Weights of a small transformer language model.
Size: width 256, MLP 2048 GELU, vocabulary 2048.
Each number is 128 + 32 x the weight over the matrix's rms, rounded and kept within 0 to 255. Layers, rows and columns count from 0.

# layer 5 attention query, 256x256, rms 0.0407, rows 220-255, columns 192-255
[[144 103 147 142 104 118 178  90  73 152 129  89 126 143 111 199 127 186  75 109 129 205 154 142 162 105 144 151 132 137 118 115 104 111 124  93 134 107 118 112 170 141 140 121 122 143 159 100 155 127 173 126 132 171 143  94  91 153 147 138 156  69 169 175]
 [103 148 157  83 138  95 187 150 120 119 184 141 142  94 124  96 119 112 143  78  72 154 116 100 183 134 104 105 184  67 146 109 110 131 119 111 140  93 167 169  39 138 108 108  62 104 146 154 184 146 105 154  91 131 119 115  41 108  62 165 116 139 219 149]
 [101  73 176  99 109 157  97 171 125 188  75 112 150 112 162 121 170  89 125 139 177  99 130 169 112 159 128 146 126 105 116 150 101 157 115 176 124  90 115 131 160 193 141 226  62 134 109 116 134 214 139 138 118 142 127 197 130 128 134 144 118  48 156 185]
 [ 94 144 118 122 117 129 123 108 143  98 120 145  35 144 126  94 130 135 172 118 135 118 151 178 121  94  95 108 124 117 116 144  99 131  99 133 151 189 175 115 107  48  99 159 103 135 111 156  79 121 104 121 106 143  88 144 114 131 160 116 190 145 129 155]
 [116 138 111 126 101 154  98 129 120 162 153 134 111 111 143  85 131 124 142 125 125 109 163 159 119 100 171 100 109 181 162 166 113 151 113 184 100 102 132 121 128 134 153 144  90  91 103 136 136  99 128 109 115 117  89 128 150 116 116 153  98 117 117 121]
 [152  69 103  95  90 163  84 115 175 106  90  72 114 143 102 136 139 172 175  80 110 137  93 127 115 129 149 128 131 135 186 147 153 120 135  99 125 102 102 101 128  84 149  94 110  83 161 109 136  94 171 144 131 121 145 114 119 106 134 121  96 126  96 150]
 [ 92 102 144 140 121 171 120 143 131 194 113 161 113 123  72  96 124  60 197 175 139  81 124 178 111 131 131 172 176 122 134 136 105 123  82 132 141 131 140 139  62  91  96  99  92 103  95 145  40 107 152 123  94 125  75 104  78  95 182 125 181 165 122 159]
 [135  67 102 134 139 118 128 140  37 159  94  97 164 120  99 130  90 199 117 180 164  91 235 107  64 151  78 103 113 174 146 119 130 130 106 110 108 168  82  57 135 138  77 172 103  89 120 140 146 169 140 133  98 116 100 148 126 148 119 116 151 116 134 128]
 [117 137 113 175 117  48 122  90 108 103 186  89 135 137 106 114 122 130 180 159 143 135 135  69 173 117 111 168 150 148  75  90 114 120 132  94 100 114 130 138 149  87 111 138 154 128 186 152 140 139  59 137 112  71  53 164 145 160 124 133 147 144 116 151]
 [122  94 102 106 144 149 151  85  70 128  37 117 139 113 162 163 137 142 116 138 100 173 171 119 107 142 126 109 115 158 141 129  64  78 158 166 132 118 107 123 192 175 136 107 152 185 217  77 145 138 113  96 135 162  90 128 114 113 139 128 127 164 133  99]
 [147 108 162  79 145 119 116 127 122 139 140 163 122 127 136 144  91  65 157 123 109 120 145 191  84 113 152 113 136 115 115 135 149 126  41 111 191  97 136 142 153 115 152 126 156 123 124  88 112 136 102 108 120 131 125  90  70  87  82 141 162 150 123 128]
 [143 199 101 187 147 122 121 222 110 127 120 161 158 140 201  94 118  92 147 146 203 114 157 148 154 133  88 109 128  95 122 134 115 104  79 151  94 156 115 169  66 112 156 140  99 135 116 125 146 158 121  57  79 154 169 148 114  90 149 139 158 124 169  93]
 [ 99 186 148 120 159 151 115 117 108 140 109 132 148 114 139 167 158 158 130 130 105 124 127 127 134 142 115 175 198 123 116 137 145 139 173 137  81 110 168 102 136 182  97  18 124 141 144 141 126 130 112 167 115  75 112 118  80 131 122 177 183 129 148  59]
 [114 204 241 111 146 111 154 124 144 125 115 148  98 117 126 169 192  76  66 135 124  99 177 157 166 158 114 140  89 153  79 127 145 129 139 108 119 131  97 127 126 122 154 132 108 159 146 133 128  97 130 115 119 172 132 143  84 124 146 145 133 110 152 202]
 [141 175 127 147 107  48 144 121 132  48 186 171  93 111  90 111 108 132 178 141 114 111 105 139  97 150 101  79 184 143  81 103 132  83 124  98 145 137 143 154 149 117 162 115 102 153  80 138  45 133 110 113 119 113 132  87 124 105 136 137 117 115 124 160]
 [142 135 103 119 135 126 124 122 105 164 131  80 141 102 156 105  82 119 134 127 175 158 151 134 150 100 146  66 123 111 161 101 134  96 167 163 138  78 150 108  78 100  83 163 119 147 115 156  96 132 137 130 143 148 126 128 141 113 185 179  95 102 145 107]
 [174 171 129  81 154  83 117 140  81 117 102 141 124  94 187  95 138 186 118  87 123  85 130 123 143 129 167  86  36 149 156 145 138 145 178 141 175 119 130  92 178 111 118 101 158 121 117 117 166 180  86 135 128 146 140 144 143 114 113 151 131 143 141  98]
 [149 124 155 156 155 145 147 112 134 159 121 130 109 133  56 132  80 162  94 139 123 140  62  89  69 158 128 117 238 182 153 101 144  96 106 132  93 114  81 103 145 142 138 124 137 165 165 140 130 112 121 142 108 121 156 114 106 113 117 112 122 146 190  89]
 [109 114  78 154 110 130  83  76 121 134 149  85 165 118 107 109 105 110 147 136 112 134 136 125 187 151 137 157 106  97 121 128 132 143  77 102 161  93 116 112 137  76 128 129 157  36 133 119 153 105 155 140 112  94 106 160 143 152 130 156 127 157 111 102]
 [166 100 107 163 153  77 120 147 137 123 134 132  94 145 122 199 113 115 193 113 143 155 100 122  91 117  92  93 224 141  87  81 125 146 122 108 145 111 127 159  99 116  90 167 169 155 163 155  92 137  96 131 103 142 119  88 129 139 129 162 181 141 175 161]
 [148 161  91 113 114 132 144  90 179 151  96 126 122 192 115 131 138 102 133 109 127 114 150 115 124  91 152 102 122 134 114 126 165 163 143  78 128 120 131 138  58  96 162  70  61 163 167 138 197 142 133 121 109 116 144 146 156 142 125 114 164  97 188 142]
 [134 196 125 106 135 110 132 165 113 136 131 113  98  96 141 126 159  99 100 147 140  93  90  55 124 194 122 114 159  46 130 144 132 140  63 119 152 186 123 108 162 169 174 116 118 192  47  59 161 105  92 172 123 208 174 121 109 126  93 102  75 137 192  99]
 [126 120 185 179 139 149 117 114 154 142 153 121 136 147  72 114  93 112 101 103 157 124 111  99 130 101 108 156 141 128 141  27 179 112  64 132 163 117 119 129  61 147 146 118 138 163 208  88 160  96  75 106 107 157  95 118 128 127 124  85 138  96 149 187]
 [122 144 153 167 130 107 128 150 132 131 164 158 159 123 104 119 131 121 113 148 110 143 119 108 116 107 170 146 120 152  71 151 145 107 130 122 164 126  84 157 118 131 164 141 139 205 134 127 120 128 134 167 106 141 132 167 131  53 141 104 160 114 112 196]
 [ 67 215 102 145 158 115  89 137 129  54 144 156 146  80 121 119  92 129 111 112 160 141  98 117 167 104 108 159 109 137 131 193 122 143 102 150 163 153 172 124  67 126 163 136 115 127 116  75 166  42 151 112  92 121 123 143 110 121  90 133 135 125 105  83]
 [ 81 100 119 105  20 147 142 178 108 137 131 109 154 133 159 145  65 167 191 104 124 118  77 100 160 108 134 106 117 100 102 102 133 171 101  94 159 109 118 113 113  38 150 157 131 115 132 139 171 167 124 119 128 133 128 129  86 136 120 116 139 163 191 159]
 [114 128 151 102  49 141 132 128 139 148  98 124 117 198  76 119 117 183 125 111 101 121 104 126 153 113  96 115 157  71  98  42 109 169 189 130 111 137 122 140 196 130 141  91 129  75 120 120 133  82  77 151  66 127 185 107  75 113 122  97 139  78 113 188]
 [160 127 135  87 112 186 120 141 128 121  96 127 142  96 172 127 186  78 163 138 139 150 114 171  95 171 111 140  67 137 104 112 134  90 127 129 118  63 125 203 154 127 173 126 117 142 148 140  69 116 158 114 136 167 148 131 121 164 196 129 115 137  86 102]
 [140 130 118 125 157 108 146 123 141 152 135 104 140 182 117 150 101 193 121 136 117 152 142 119  99  95  78 165  99 155 147 183 106 166  89  76 186 161  91  58  97 138 140 114 131 178 115 155 114 113 158 156  64 125  88 176 210  86  91 113 144 124 153 110]
 [102 124 114 164 118 180 154  99 137 139 104 107 107 132 109 117 192 106 142 119 144 147 105 158 188 131 169 162  98 111 144 146 119 166 177 132  92  95 139 127 178 103 114 122 158 124  90 110  94 109 141 141 188 154 140 132 159 166  91 176 101 137 101  84]
 [107  37 134  93  84 244 139 133 121  92 135  98 137 125 192 137  92  99 161 129 146  24 114 112 117 125 127 139 138 178 185 159 206 196 167 123 144 136 115  92  79  85 142 166  97 139  88 172 146  52 143 211  73 139 147 200 187  94 126  40 153 120 146 102]
 [149  82 165 102 143 168 139 208 143 101 154 136 129 120  81 125 184 171 162 176 131 123  75 139  95 118 117 145 126 111 160 114 111 104 124 117 127 135 144 158 168 158 194 137 127 142 122 194 109 170 114 118 161  78 132 150 134 128 105 119  83  84 135 123]
 [143  82 148  60 118 132 167 156  95 109  98  61 132 131 175 116 110 139 151 139 154 135 137  97 126 187  78 119 128 131 122 110 132 142  65  91 173 111 124 117 152 137 180 166  97  72 187 149 126 174 124 140  94 128 135 119 232 126 102 194 140 107 164 132]
 [139 151 137 121 204 116 122 130 114 154 187 128 126 150 123 131  68 177 147 148 107  51  82  72 113 135 129 145 134 121 140  96 146 157 120 116 156 126 145  84 179 132 158 188 129 144 112 113 131 220 114 179 106 128 170 174 129 106  77 101 124 111 138 175]
 [113 104 115  71  93 110 187  86 107 156  63 133 100  95  96 181 113 128 125 124 129 130 121  92 125 162 104  70 177 143 123  98 174 108 130 123 122 145 113 148 167 179 127  79 159 125 186 157 121 152 130 107 128 139 121 111 107 127 121 139 142  37 147 140]
 [109 130 118 108 117 161  82 156 157 156 129 147 194 165 195 163 143 101 147 110 120 108 122 109 182 158 108 133 201  64 136 122 138 230 111  81 145 206 139 141 116 149 125  67 132 132 170 138 168 109 141 137  77 146 126 170 154 105  77 151 116 141 135  98]]
# layer 5 attention key, 256x256, rms 0.038, rows 220-255, columns 192-255
[[138 123 158 103 155 140 121 132  52  43  75 129 186 175 151 128 112 158  99 125 114 155 143 173  58  83 140 100 132 104 123 138  95 151 181 109 142 121 136 142 183 113 100 141  99 130 179 137 124 121 115  74 127 154 170 131  58  99 124 137 128 150 144 143]
 [137  80 131 114 151 138 146 182 100 131 143  98 155 106 163 110 123 150 170 118  98 100 107  81 160 156  55 132 136 128 112 154 109 126 123 110 124 120 154 180 126 110 108 130 133 114  81 122 180 124  70 127 122 164 126 131 133 102 149 134 113 114 164 141]
 [ 82 107 146 125 157  70 114 145 137 129 176 104 154 114 132 156 122 125 106  98 120 131 130 164  88 170 151 142 124 118 139 113 110 108 151 160 112 118 119  97 120 124 105 148 145 125 143  96 120 152 136 188 162  88 100 135 104 116  80 142 137  69 141 189]
 [ 79 127 128 132 123 144 117  74 211 107 168 169 134 125 120 110 102 133 200 112 132 143  92 146 138 138 105 160 139 139 132 117 116 137  96 107 141 156 120 130 128 132 139  93 142 100 134 144 140 107 124 154 147 162 125 118  85 130 159 116 141 125 135 127]
 [132 126 152 141 141 102 127 120 142 123 181 117  72 106  67 164  97  83 105 110 120 109 136 164 124 128 112 158 107 162 116 128  88 106 128 171 120 108 140 125 113 128 121 136 133 149 104 112 135  82 155 161  92  96  85 158 166 151 122 142 155 144 123 146]
 [149 121 165 105 114 119 127  82 159 122  74 106 107 139 125 159 106 177 191 145 166 150 115 121 146  99 117 142 105 129 151 158 140 153 113 122 130 121  90  94 116 127 129 138 123  92 154 156 142 112 155 166 141 166 159 142  97  89 139 176 106  73 137 114]
 [120 135 142 131 104 132 156  64 186 110 122 149 143 115 123 116 100 149 194 133 165 120  89 173 147 185  96 133 205 116 144 115 138 103 110 124 113 136 116  70 145 112 163 101 128  72 146 134 110 173 151 106 115 120  59 147 119 118 109 153 112 140 159 121]
 [152 103  72  85 143 111 121 102 177 134 115 114 168 159 116 117  92 196 109 138 206 110 115 145 122 160 111 118  74 133 135 141 143 106  93 122 145 184 102  96 165 125  33 178  99 128 137 113 101 172  94 129 131 151  93 137 106 128  88 173 116  97 100 111]
 [136 174 142 161 143 116 149 152 144 118 118 150 125 151 148 120 170 130 189 144 142 110 129  93 175 134 127 138 154 147 137 119 138 147  92 117 140 124  97 144 114 119 161 113 116  85 139 127 119 115  71 113 119 167 110 152  96 136 126 170 145 117 177 128]
 [121 143  88 116 146 142  78 113 139 120  73 178 162 130 179 142 173 155  67 153 146 197 160 118 148  83 102 138 121 110 168 131 122 166 140 131 141 105 144  94 149  96  94  99 140 120 152 110 133 128 101 121  99 213 108 125  87 100 150 115 159  97 113 137]
 [ 85 154 149  97 154 148  79 131 155 149 128 173 101 172 119 128  87 139 130 120 122 145 182 156  78 131 102 108 126  90 128  78 132 153  39 120 181  73  88 130 178 129 204 143 140 110 104  68 146 146 109 115 141 127 147 147 211  98  98 124 143 115 137 147]
 [181 116 128 145 104 130 131 175 147 111 106 165 179 138 124 114 145 163  86 171 213 125 184 146 203 128  79  80 138 120  75 146  77  70  92  92 124 168 152 177 123 168 129 145  80 114  86 112  98  58 104 118 135 115 182 102 204 115 132 101 185 148 134 164]
 [ 84 118  98 118 221 155 146 162 119 159 139 179 174 163  77 143 139 132 129 146  88 133 141  51 153 166 112 159 156 129 145 153 132 125 188  72 105 112 125 102 144 171 104 112  94 125 127 124 160 143 103  86 113 158 105 166  58  81 128 225 139 140 134  98]
 [117 157 160 108 136 174 110 165 180 104 148 113 132 128 107 153 161 110 111 140 114 132 111 127 163 166 129 148 130 155 145 126 116 121 165 100 153 160 171 106 123 105 181 105 135 128  67  95 125 113  95  97 162 123 125 110  94  99  78 151 156 163  97 196]
 [147 164 168 103  91 132 154 134 126 156 181 157  95 101 106 107  98 125 146 157 119 115 109 129  81 144 103 119 159 145  91  85 161 137 102 140 161 107 135 157 170 125 205 124 127  72 157 140  81 149 131  99 118  47 123 132 169 147 138 132 127 123 147 134]
 [ 73 106 117  88 148 106 131 130 117 154 141 143 107 115 137 142 138 123 147 147 164 128  76 143 119  81 110 131  71  99 107  81 158 104 195 181 131 139 145 114  95 105  31 160 129 127 139 155  73 143 151 126 121 181 127 122 198 114 139 121 104 136 151 102]
 [177 146 115  95 186 110  84 132 138 114 106 160 129 126 212 133 120  92 112 123 113 103 121 124 118  92 112 120 105 161 107 127  74 156  67 161 133 106 114 114 162 131 141 123 159 131  52 117  87 139 141 124 116 133 118 172 110 167 145 146 135 132 120 119]
 [176 124 139 113 148 134 140 125  97 119 105 116 142 108 109 160  96 134  88 106 134 156 100  86  77 152 151 104 150 126 201 149 174 134 122 151  98 118  47 102 125 156 110 167 127 230 181 151 120 141 155  64 124  87 129 119 110 161 136 128  96 135 172 174]
 [144 116 141 103 107 118  93 114 125 126 115  88 124 162 121  77 127 123 206 117 134 109 199 139 136  98 128 151  91 108 147 104 114  94 111 127 109  98 141 100 107  67 175  88 136 128  97 147  81 127 134 134 115 119  95 151 117 126 110 176 144 153 111 134]
 [133 200  68 132 108  98 188 152 146 116 113  99  56 124 201 145 111 106 136 124 156  93 160 111  55 101 125 105 153 119 119 130  98 196 133 100 160 150  98 139 129 115 187 171 163  92 149 141 127 161  84 108  84 162  99 114 171 146 129  93 187 157 157  87]
 [231 139 131 119 134 135 129 145 184  85 137  87 131 154 112 101 137 118 131 130 156  83  76  71 169 181 150 163  82 147 145 116 172  84 115  83 112 169 121 154 131 117 130  70 111 117 145 150 140 137 155 103 113 138 136 153 105 152 114 141 172 157 129 121]
 [123 150 151 158 105 102 119 121  72 171 106  97 123  57 154 169  87 120 170 114  90 146 119  68 140 176 105 136 181 102 135 168  60 133 112 155 125 168 174 127 178 109 120 178 137 153  81 102 137 103 138 146  86 144 149 190 165 138 140 137 189 125 122 161]
 [156 125 161 126 112 150 120  98 143  84  45 137 162 137 130 135 103 129 113  53 164  93 119 140 142 129 179 187 151 123 128 128 156 118 101 153 151 161 107  99  70 100 136 126 100 209 144 135 164 162 119 125  94 121 197 147  90 131 132 140 158 112 164 142]
 [ 94 148 149 160  72 144 175 141 146  97 137 151 127 121  99 168  96 111  43  92  71 169 137 139  69 111 170 138 150 140 125 118 131 138 137  79 149 117 168  83 108 121 166 145 187 116 109 127  68 141  71 146 131 132 133 174 137  99 133  81 124 115 121 193]
 [107 130 122 152 132  80 142  94  91  98 161 123 144 150 115 172 125 111  91 154 132 171 150 126 146 111 126 163 165 116 149 156 112  85 148 137 134 163 206 112  89 108 172 118  90 124 127  89  98  57 175 161  52 161 168  88 117  99 168 112 150 119 109  99]
 [103 137  79  51  81 113 134 108 138 138 113  96 145 151 151 155 137 139 136 134 156 131 132 121 119  98 105 154  82 110 132 173 123 104  83 127 117 113 151 139 174  88  93 103 118 112 130 140 138 108 104 159  89 148 148 145 144 116 162 150 143 154 178 112]
 [165 180 168 127  81 116 122  94 138 150 123  87 136 142 155 114  60 185 170  94 146  90  92 131 159 120 114 159 121 108 141 169 154 113 165 136 144 144  74 142 156 134 160  93 138 117 117 132 144  91 123 117  95 137 189 140  35 130 114 159 111  68 147 145]
 [157 112 170 165 133 142  79 117 143 141 105 162 106 100 138  61 185  86 122 116 146 182 126 173  80 140 125  64  78 162  90  78 184 154 110 154 111  86  78 146  70 118 155 135  79  65 114 155  80 147 191 112 160 117 105  90 165 145 129 143 128  95  79 152]
 [133 128 146 162 161 112 112 117 145 109 147 115 176 184 133 155 105 166 137 148 115 189 149  95 145 103 123 164 166 145 134 184 105 129 119 103 159 175  82  61 128 117 126  68 122 158 174 120 141 124 127 168  79 202 123 132 138 137 147 135 138 136 152 144]
 [ 96 138 108 154 176 129 140 122 116 195 141 111 127 139 121 129 169  54 119 127 126 109 114 155 146 149 129 121 121  96  83 108  87 140 179 150 106  67 138 123 132 136 106  99 143 126 136 143 135 156 143 192 183 144 134 134  79 136 102 190  58 136 109  78]
 [124 148  92 136 137 126 108  88  89 116 129 103 119 186 162 139  96  96 194 106 117  82 131 121 226 126 161 153  89 200 147 149 176  73 156 147 120 154  79  60 103 139 178 164 115 140 123 131 211 127 151 176 144  95 165 139 185 141  72  75 121 198 146 145]
 [128 123 122 146 157 148  89 145 102 139 132 142 122 107 101  97 173 183 143 101 130 148  75 156 136 218  86  74 127 133 143  97 135 121 133  75 192  96 126 193 164 149  81 170  83 123 174 199 188 152 102 122 160  95  60 114 176  72 105  89  90 119 114 125]
 [125 139 122 143  73 101 114 158 154 212 117  67 140 140 187 110 124 194 144 151 122 135 171 111 145 137 141 108 100 186 138 130 104 153  98 176 137 118 109 135 110 111 144 134  82 128  80 127 168 194 108 120 101 154 109 161 208 121  99 181 110  57 114 164]
 [101 149  82 152 130 114 158 139 135 180 150 128 136 154 151 152  79 164 137 129  92  95  88  65  88 188 165  83 137 182  94 109 138 116 107 143 158  91 131  92 131 170 148 161 170 156 103  90 131 193 118 107  71 121 118 158 117 137 111 143  77 109  95 137]
 [125 155  65  89 132 153 127 162 121 153 125 146  85  81 185 112 140 160 138 195  96 124 150  81 154 119 140 170 124 127 139 121 194 139 162 144 153 196 143 157 149 134 100 140 121 154 129 155 153 156 114  79 158 137 106 151 121 144  98 137  71  81  90 105]
 [144 113 111 138 155 161 113 137 147 124 123 115 161 204 150 176 127 161 162 110 128 135 204 106 152 144  92 143 163  40 171 162 120 139 100 109 133 167  95 141 123 151  87 100  85 151 164 101 148  69 119 167 120 196 143 168 112  95 142 141 140 125 104  84]]
# layer 5 attention value, 256x256, rms 0.0342, rows 128-144, columns 192-255
[[155 119 115 159 110 141 110 183 113 127 118 185 164 145 156 140 243 152 150 143 166 122  95 158 147  67 103 150 131 148 131 148 110 133  97 101 141 147  89 145 134 142 131 113 125 180 110 101 162 124 104 137 131 132 106 137 149  94 132 107 140 111 128 112]
 [102 126 126 173 170 109 195 124 164 111 172 139 172 109  47 126 133 120 141 129 146 164 138 112 116 136 138 173 109 113 148 134 180 111  97 132 109  52 145 119 101 144 135 128 172 173 202 124 149 106 150 132 162 145 200 138 149 205 167  82 133 107 135 135]
 [178 161  94 155 138  99 154 125 136 149 129 137 160 195 132 183 161 181 143 113 116  96  92 149 136  82 153 149 118 115  84  58  85  97 140 136 116 123  88 150 116  83 149 134 114 132 140 121 128 146 102 128 149 152 179 124 125 125  82 105 123 199 123 119]
 [214 131 117 125 156 150 126 110 144 113  99 100 137 159 145 117 107 116 130 119 170 135  98 161 107 141 164  93 138 153 175 131 116 160 109 118  97 108 152 123  99 177 133 128 150 174 205 152 112 121 128  69 100 157  91 145 113  88 159 187 147 128 223 137]
 [ 98  45 119 125 107 139 124 107 114 136 144 105 119 110 126 182 143 117 121  97 122 149 106 160 123 114 130 150 147 151 134 138 138 127 114 137 136 164 137  80 175 135 145 137 126 126 182 134 114 133  83 131 156 139 131 115 149 119  84 112 131 124 107 170]
 [176 124 144 131  56 150 146 105 117 175 122 109 115 174 130 100 132 126 141 115  72 139 168 198  84 137 102 107 177 103  89  80 109 140 140  63 143 107  77 116 169  89 132 146 107 170 110 156 148 109 155 112 152 148 129 210 110 104 126 140 128 112 129 127]
 [142 170 162 157 132 110  95 169 141 131 119 108 150 129  52 129  91 125 151  75  94 166 126  84  92 115 112 123 104  87 160  68  82 114 113 129 113 139 152 117  67 111 107 175 181 102 138  90 166 107  96  82  92 177 146 136 133 148 235 168 100 160 123 181]
 [165 102 126 137 103 120 129 111 145 131 150 110 127 120  97 146  96 129 133 119 105 107  79 141 138 114 106 117  96  79 122 124  76  92 205 140 101 151 144  95  88 133 121 154  95 146 166 157 128 136 150 150 136  90 111 150 134 144 137 135 180 168 101 198]
 [159 161 106 124 142 159 130 161 122 106  95 116 105 152 112 126 105 168 122 129 132  91 118 144 106  93 150 143 108 111 124  84  65 129 120 114 224 147 173 128 150 109 148 108 140 128 153 172 165 140 187 152 156  83 144 137  50 108 133 131 105 147 139 121]
 [106  96 126 123  79 129 104 155  83 144  81 165 152 113 104 102  65 132 131 169 134 150 126 166 118 161 105 150 136 132 148  62 100 130 112  86 112 177 110 125  65 104  92 165 139  91 120 113 124 135 136 121  66  87 174 118 193 107 169 122 148 133 142 121]
 [153 115 132 172 150 106 121 150  93 142  81 146 144  88 110 158 104 111 146 152 105 153 146 202 220 124 112 124 146 164  54  70 184 111 107  94 114 140 100 126 118 100 140 133  86  99 193 130 125 154 143 188 116  90 171 110  80  75 155 111 137  98 126 175]
 [141 114 112  70 109 151 134 159 144 200  77 138 168  84 134 180 114 135 131 196  81 109 149 164 121 148 129 181 184 143 114 126  80 143 103 177 136 183 104 118  28 105 148 109 161 107 139 175 102 111  57 183  99 127 132 188  92 143 142 101 147 119  89 132]
 [114  95 137  91 125 157 110 115 174 109 138 132 141 123 159 140  94 141 158 196 131 125 124  70 130 155 184 123 105 137 199  76 164 150  99 169 117 154 187 109 165 150 132 135 120 139  47 135 117 151  71 203 116 132 149 127 124 166 130 106 169  77  72 118]
 [156  78  90 152 132 112 158  90 124 146  90 153  90 174 147 120 158 167 138  52 111 140 140 173 123  81 137 174 100 133 139 154 147 122 131 150 126  69 108 139 143  91  45 132 150 150 217 178  82 120 134  84 131 123  63 154 118 128 149 146 112 129 105 113]
 [180  94 117 148 139  85 117 133  59 109 155 128 138  95 133 128  41 116 216 169 100 131 125 146 127 163 129  76 153 147 136 160 106 177  62 102 149 101 104 132 129  94 118 116 148 151 146  86 103 128 158  93 146 178 102 155 104 199 139 137 154 136  70 102]
 [ 48 124 154 126 132  98 114 133 131 108 145 129 177 129 112  80  59 100 135 128 134 168  71  99 157 173 147 131 110 147 145 132 132 154 132  80 128 135 124 125 127 138  82 140 130  62 100 130  91 126 146  75  96 142 162  93  86 154 139 127 161 151 149  91]
 [ 98 169  85 140 111 234 143 127 122 137 121 146 141 192 149 116 124 105 121 114 114 120 113  50 203 103  85 154 131 149 136  83  86 132 153 142 116 168 111 157 122  64 130 133 166 114 137 134 137 177 151 183 158 104  97 111 101 136 108 108 135  94 118 147]]
# layer 5 attention output (transposed), 256x256, rms 0.0517, rows 128-143, columns 192-255
[[127 144 101 155 110 171 108 171 142 127 117 117 110 100 171 106 169 126 136 112 109 136 146 128 169 109 108 154 139 156 132 145 141 103 124  96 168 155 117 108 102 119 156 140 156 141 123 137  83 160 149 136 155  80 164 135 117 120  94 100 122 116  58 141]
 [125  69 164 155 158  75 108 120 143 136 101  95 166 150 108 128 159  96 119 144 135 159 169 118 132 117 117 156  96 144 106 154 197 130 111  67 127 171 113  86 145 131 154 102  66 131 162 101 105 138  79 102 147 105 143 128 110 172 135 104 142 173 153 140]
 [151 103 151 133 140 108 149 134 123 115  90 155 134 115 157 142 158 123 119 132 155 128 103 175  95 135 194 127 143 152  97 125 102 138 148 143 201 144  69 129  67 167 102 111 111  82 126 121  64 131  95 190 144 109 190 179 113 114 113 135 183 134 155  89]
 [140 116 129 135 131 119 167 126 124 122  75 143  98 146 107 120 123 120 119 108 128 148 139 152 133 150 165 110 114 150 107  97 142 107 124  95 124 159 130 121 131 144 106 126 111 146 110 139 152 135 183 112 158 106 102 157 145 103 112 156 187  98 194 103]
 [184 124  74 122  90  82 116 152  74 103  50 183 121 131 101 168 112 129 141 150 100 130 123 129 135 131 175 128 150 144 132 167 132  95  83 138 154 146 114 139 126 172 161 117 122 154 117 137  64 115 176 126 105 128 103 125 219 176 145 135 141  88 131 131]
 [100 132 135 126 147 174 115 103 101 140 128 135 135 152 128 128 122 109  95 160 123 172 116 111 145 103 128 127 118 220  60 122 131 135 141 111 149 130  76 109 143 117 156  91 134  96 108 128 130 125 143 126 147 149  92 128 145 117 121 192 131 104 100 120]
 [ 93 155  90 169  87 130 145  58 120 141 141 107 197 163 119 113 135 150  24 138 149 132 140 157  58  83 128 140  90 146 178 145  86 140  92 130 147 155 119  76  91  99 120 135 196 131 112 154 156 145 119 183 146 134 117  96 153 126  93 102 143 180 171 170]
 [125 130 143 119 101 152  96 138 123 135 108 135 183 120 105 107 110 118 133 167 117 111 122 119  85  91 113 127 168 115 109 142  81 143  82 137 107 152 126 133 157  92 107  71 120 137  95 133 170  83 102 127 118 148 104 111  80 202 169 110 111 129 122 166]
 [142 113 157 123 131 162 213 133 132  87 108 131 128  90 121  66 106 182  94 174 146 103 102 146 140  74  82  83 112  92 147 118 140 119 149 119 105 157 144 121 161  86  84 146 129 117 151  97 104 124 144 200 117 173 123 134 124 125 145 138  78 151 129 132]
 [137 188 118 117 150 151 120 108 106 114 140 104 127 141 143 188 103 125 158 127 104 159 126  72 130 110  88  69 139 147 222 132 126 126 123 125 146 143  97 122  46 106 136 115 120 135 120 120 128 152 140 145 109 169 118 126 185 145 115 146 104 149  64 118]
 [183 123 127 168 136 184 102  95 153  81  87 120 164 127 137 149 135 150 119 113  99  88 132 121 170  97 113  69 201  77 111 111 110 135 125 105 185 157 126  92 100 126 135 139 139  85 123 100 146 145 140 140  87 129  88 153 130  62 154 150 130 191 118 113]
 [135 136 127  62 189 175 133 157  43 108 131 131 140 132 134 148 106 132 182  90 145  76  95 124 130 151  82 134 172 182 139 159 125 106  75 132 143 146  98 144 143 108 160 124 145 140 112 151 117 138  75 129  91 146 158 111 139 154 110 114 170 122 138 148]
 [114 128  65 142 133 113  99 119 101 113  97 195 150 166 146 144 104 132 131 136 149 120  95 191  98 156 110 163  97 120 118  76  99 135 133 142 103 113 157 158 182 154 148 100 154  93 165 220 181  99 118 120  72 112 130 125 150 159 168 117 144 115 137 135]
 [136 126 193 157 136 153 108  80 154 120 130 199 162 128 108  73  97 124 111 136 105 203 111 121 179 108 144 111 125 153 141 175 128 120 139 123  96 149 105 119  59 185 122 136 119 109 130 142 149 159 120 173 131 173 125 149 110 154 105 154 128 125 110 118]
 [ 89 143 157  80 133 153  99 113  76 109 164 177 131 137 130 151 115 143 130 137 127 166 138 147  86 119 140 118 118 180 150 148 126 104 131 160 183 162 100 144 186 171 164  98 174  96 130 141  96  93 149 124 133 103  87 149 129 137 118  93 182 113 109 121]
 [136 155 134 123 114 110 185 111 154 110 155 142  95 173 131 149 100 111 157 150 165 144 104 124 111 157  68 110 125  98 160 150 110  93 116 110 141 124 162 157 140 118 136 155 146 143  87 183 137 132 139  85  61 133 128 124 140 144  93 130 111 158 116  81]]